config.yaml
n_head: 3
attn_scale: 0.177
tie_embeddings: true
init_std_o: 0.0109
decay_fraction: 0.724
decay_shape: "linear"
batch_tokens: 32768
steps: 4877
Each number is 500 + 25 x the weight over its row's rms, rounded and kept within 0 to 999. Layers, rows and columns count from 0. Numbers have three digits each. The size before them is the row's rms in percent of the matrix's.

# layer 7 attention output, 96x96, rms 0.517, rows 0-95, columns 48-95
103:520499513534488529510553517488491488464550496501538510497540469528482497500507503498496507478506455515544482478475528513531490520521505486548483
103:459472505512482486570506428479525465514477494537528507478496510549500526534500493464498468487481495453540508487516492512488496498483530477484514
104:522474522465480494512486523486536525502506528485519532516487493522445507538464550523489522490480432490510495530491491502495497534508542510511440
084:531494509474483533463502526452477491529525495505507460508464510500505499514475523508543503453508515551523477474505514504505513488505539490519485
112:517511531493496551510478455520526497518516510485482520483518462548512488534504502518443469495558486506558518554461514499499496485520483487483449
079:503468512461482493489486491511493474459495500541504487513563536474553517486473504506473515473492543491485491490514531461517532541506531483506526
096:508474489516501488516482502505477520472476529504491531503517483463503470493490449506538498494568513511451508539520517481508475481452510502461510
120:549483479451439477512486507497531480465491463530478545452514477464502534480494456507472506524493506454492511517519495486477512504494539500520494
086:490552519511511521431486492511495455481479485478493519496444514480566520542498504519503521472493463500506496462544534506515475491513477486484494
092:504545530547505488512505476503507524468481538523520535522530482458473486526481512518486498496499490482496452490508523533549510494479452512464476
095:501499513490504487499521465533503494542529464510529473524481538547510486503472512480500527528454487478498490506515491527549529530470492525489471
105:443494511493473530522508523485520523499492563518462444494496508478513521485475519474502475495540479507531474530509517533463478503496473487490514
111:483481509545488483530489523496518495526520466484509489518488491463489512545501509476539475545439539468487507545506512580514527485504507525512486
083:499501531493523468503525517487530549444504501521484462479476517496528502517552506481508513464489490491506474500490437516513484557487453492528462
095:469475448460532527470495506546486477490520527478459470517529484524474489494493472513512479498532503516489531467525458513520469459550454472493491
095:516502484517518484474500512503477548492534467511472519526511491502478463496507454460466488470440479504503514511519477505514482478474548534488472
117:477503496505515472523517485505477525526477484466525514518470523503490512433508494529559461468491482462509467497498505512489471501489492503531508
086:505510503454449513476486493482529480485599492509519488502536502474509502469526499482500502532491507440506515476476487520514512470524511501506511
091:500541468479440498445469542496485513475519522498489500487475496473459484503474480517506504464505539539474478533508505547458540512524493482566490
087:492495512502504487553460535504504458524482485472485545492495521548508513487541466498462535524515533489465492547469499503533502526516486468546511
101:497514486517498504543511476508481512562509440482520474470486514559494520508528511508488498528514510506453512504449495505510502493459550524531482
103:493490461497520476505503510515547462508499445485527500507492503492462479531475503497454501495475506452487492516512569478515471455523518516482542
115:485503532495498502479510450550465531522489503480500439529530485504500531483480512497503478508490517517511509428500539523484464499454451526487516
099:478503493487525498488536521518471473457529503520508484511503487493524487460536484530490496490413467469488503483523447527493461480507483502488519
081:503493476483509480493526477444451511539501446525488486528477503537523483546477499536522478502494465548496552480495491506504531525517485501502510
103:494498535493509453518508477457519525482530539445471489517509474510536514551493507479546526504491470487511510535523413458529502526508518520526512
093:485459528492512516511474513513542544492493488479439491494538516468523534517512486541511524543479516476522494549515531491490504485509497476499537
094:496509523500504497467477476498503493470549494490520521535494521499508515515490524513516535558496515512437465480529519469546488517460485553516510
104:529516464516520455542492506518516517509465483486542484543500493485479497527500486479503473460462555472503517496476484501489513519508435486492513
110:519478504547485482502471499544548485505469515473476540464534511534537485505476512447470532522509515502473510516469489536503503490508527495464510
103:541528482525520478516502506512474480482470515569493526468503511535504489480460524460501506497545513499486495499554521478512509521442502467499464
102:472480458477454470469533512512488489448504547480517499495501523499468514468476456449515501474511503533515477492466508519487490516524499485480531
095:525532554505557507509477526450492492526477439481481475514515469485529463495526520520471484483526482450467515543474540510499531501506469519508467
088:503529509518544510527533516533510483531546484491455477488522497526479502481452486523482506520481432462507506433467512486476472508494553529512484
114:513524465476523485490468531481486503495442574492502535469477483483508406509484485502530496501500507528500533491547498502525499520523503501515473
105:515497526510486519547428458499516512540490489508502487435524493515528506501482549501506469479531508507502507561495502474536497512517507487488487
095:478485459500455521485485506523459486514503502495540470504522527574524522482538447507498477483510504550510471499473499473489529542484531520474498
111:518498485514524493502512469559479500470490544492479493471511507507501532519473453491515544484531489503523457506520458493486509492484476442489533
089:508511508467494485461523550533505521529514510474508526458509453503514452511515481496506539495497511500499516510471515518513501464506468514542541
123:497441521452520500475479480489488438521496508509509508492515515517511521470542520515506508493516483550537484448536502474508526493469514494447492
090:494522504461486501506471483503486498500511503479546476498495547488475480514510517555507504494518543459480496511519444542489522500504471533507509
106:474473533474544531490499475519510491507488486456480453488474498500504527425531541497492512454498518522489520508462476517485505529461532458501533
099:445521477487494444480515508496509537475528508512474531499462511487489503546465488514518485521505503468510516474548498513520476463495488511485525
096:568512503515526487508485520532516485486497507479475491493442476483478456490476474508471492516504513503464487491507498509465554508462505468498481
096:497502476503507531479498515473455488508554508525496497481502503507516513440516490514545508459508523516530485483476525502558498465559536536461458
103:501512520481552546478519477473471474498448531479492483481458477519516497499515488490512490425498529518505488499476454507494489534507495482495510
112:485514502500504513527556487529477532519503479501492440483478509529444497504474525492503479492512492501464452500492512496455482524512487506538484
104:465495464442496510482510493492511519526494461510530470517479456490535501505492484521496500539456495465493513484466525507490510474531525537514475
098:469498501474482486506499457472505526521533463501537496515469525466516547515519504507462503564494506495528460502436518483478492494513539526458495
103:502469502510506506520502482495458523466434531497468533489498505487476523462497550490523492499492441503521489521528464478481480581479502480479494
092:546502511514508525486513514522487520506476466516508500503492511546452505471497503490468465498471551512511491489490507497481477474455445512485573
096:475504524512498479538502500492532523489467495432448497482500512511495468474501515458471501502491460484513498528486471508455520497486468509495503
099:499524493497473535478506482518536507511483535493501487537544484499505524484506497545472546496559518491487501453498486498475507489465474484476509
101:510530489488497536517495568481531486487543487549539520518516558502537473498501456446499500540485515494463504510483476512515523512501510521509485
099:532527530498517541456495513514468504489537542502504494505505503523559425504494520519491483503467496513548456492485469448496510461519493501525524
115:470495545491494490508500516522502426473497500509489500489548488478490521522552456505476496488475475481492477481530500503476504516500482489528528
097:505560486484537469470483491535516534523503492467482500474495523488509462500448494503461488521509480484489499467512551486520530494543492522540428
094:514478464535511498523493481469442501521446515486554478476483474490510500543485475496499474486510545541497491529501493481502509470524543483504499
107:524490479516535491456501455488510497504524481508500476531544529522472483502496518534482495517465537486457533482494506494491492527521498520519542
096:492485537515461490481518501498500512518541521513475451508555534493495509525505535456459492506523446508510481502497501503548483527495523467481494
093:491507564523471516464478476512517525530483507527498470523509527471522514477506527494502517477531517528540530520468520454474486494522448485471543
115:496500494531524479509455513512489503513529476507469493506505526486511504548521522501515513495512503461506471537471526513560511485489496468515473
094:488463499576498531502513512495492522522480531452451499523541477507493536517472518493490499539547548521500496517486508506508512578510539469478512
110:514505457494490502503550486538523509490515506541586490503481494471534520471499465540497507563493527482510530558509507473506465482501526474507507
113:452473485513524484511550480494533523472485507459431472509466529488460526503481524450509502480499502516471528483504536509484453478500538479500506
111:539502488499462534465525544484509508506503472530510500536497489491473484496467479547537487492552519506457490488484483486437569471480493512464510
094:505523502545487480452480530499500493477510490488474499473482457506484505556532497498529478484495453503489511504524522491503504517492489438485477
091:502478521480479498523502476542488523495488508468482454504536487481469510461500527527470500491492486490499482464543462493510500475511539495503532
102:530498499525540482446539526553504523476465518470498535492483498479482477526493453449533530461513477489481506449497533494458496485511500487477499
089:524515533502503464487451537499503478495504551480500515459513505509505473515503481500524479495510458469531505495485512524531472490491521461485475
092:509498512490485518508468512439504454465486508506514540497456483509533493522491511511516469474528498482498471500536502522497528488520487554493486
110:475499536485524510492485537473488510505512518531516493453468497465542489509522494495493499507490532531511524500462487519496509450480511547474494
094:485501480469514520467474476457512462514461510517524493467472487488514470496493512530488497532500483547527544465523466485490452492481535493518490
089:517497531510493501523520494501490460523544489502499487521527527512490511515513478507496526513513512467494492498511474475484497497509471516418528
102:536517469496531528520456505463516485465488448480475491483454492501485527473494503488482501503505482472473488496544497502541553494530456498479506
101:494504505479526512492541510517518508487534558475457501497546524535486495487507498492517531457534495531547535492478521550513471530482535507518477
103:514503535533476484486558472491479528521465463527494546570495530479493519487484530487512480505469527488484530496486521507475514478470532509488509
087:519516482481508486533487525499479519532445541506520541452444497491501544503517447467506496480489486534547514487478505503528505485480483502489491
081:445478491510522484534501509470458522504516499526518490514486510485505487505563528475472482489525542460519513536502490507487460528520565527511488
097:486524508511529495510495485492502515472526493442474483534482485469527480473473472495469446517475510492445507489502513521519481502504478471513431
089:539485473461465513497494498456476474499444507527521491533455465519465515453525515479511513501513530509494535472541529531490500505534465462495523
090:458500471536474515538521479482528510527480485503486515547495444508487509498522503517507443543518534492510510514474532491467484525496492461547558
115:516532428482513507497523506464483497481511536517530527524482468496508472503530481506488499494534514507483517477481487518499496535532474533534539
108:483481490532467470499496537478523476469525458483474523469527524518503470466487502455533486532500499524514467506473516501463521493535540506489494
101:507514500491487476514486481477485508517519463540498512550476513469502502537470495506518496536488551421529486502520534458539534499500518543531470
090:504513539493470498540495514474504513458526503507462523467512502525523500524499505533491529511465459483502504556496552454480493550504474529541477
119:483513506471499500513512532487512505513495488499522481494490484469457535513507492502492542534475482499528519460555482514552500470507471533500516
099:470502508510467499481511481518502491524499504511526510509515482495431534488517481499519550487520479516535493494527501477449481479487492495497499
105:505515520501441507474499512516517494487523479521536571524562489496514526517484553492488558519511502497476480477543502473536514473481494497496460
082:501455499522482483543489502528471507526484448519487524501480502497465487417501538531552485517509483499535470466496476515488502478474497497503542
098:483536471500548545499469493525507448523472483492519479474516499538507466498496450498526500514469502546484503517497492503539496431502499517532479
099:521508450525503505485491539492493521496498499526530524545515506523531505486488539536476532484477484538465521511462499494470473437508481491467515
102:524475524527514499514544512506518514525511537524509536501576462473490516513530496543486510487463473539480535538528448479496478508518503532485548
124:480464520533527502509480466467507490512474526500499487493473515514501456501523552506539497489489483539497509536490465445464540527532500481521458
095:506499459503453524491493467486508480519501473553501543482480520467501528500513563522514478492493537544501519490460493487522471565486496494506506
096:501459468485489510534503512525475503458482503541540523505478510441512503493543481456477509491524450550502517499521487484457499504480458501518552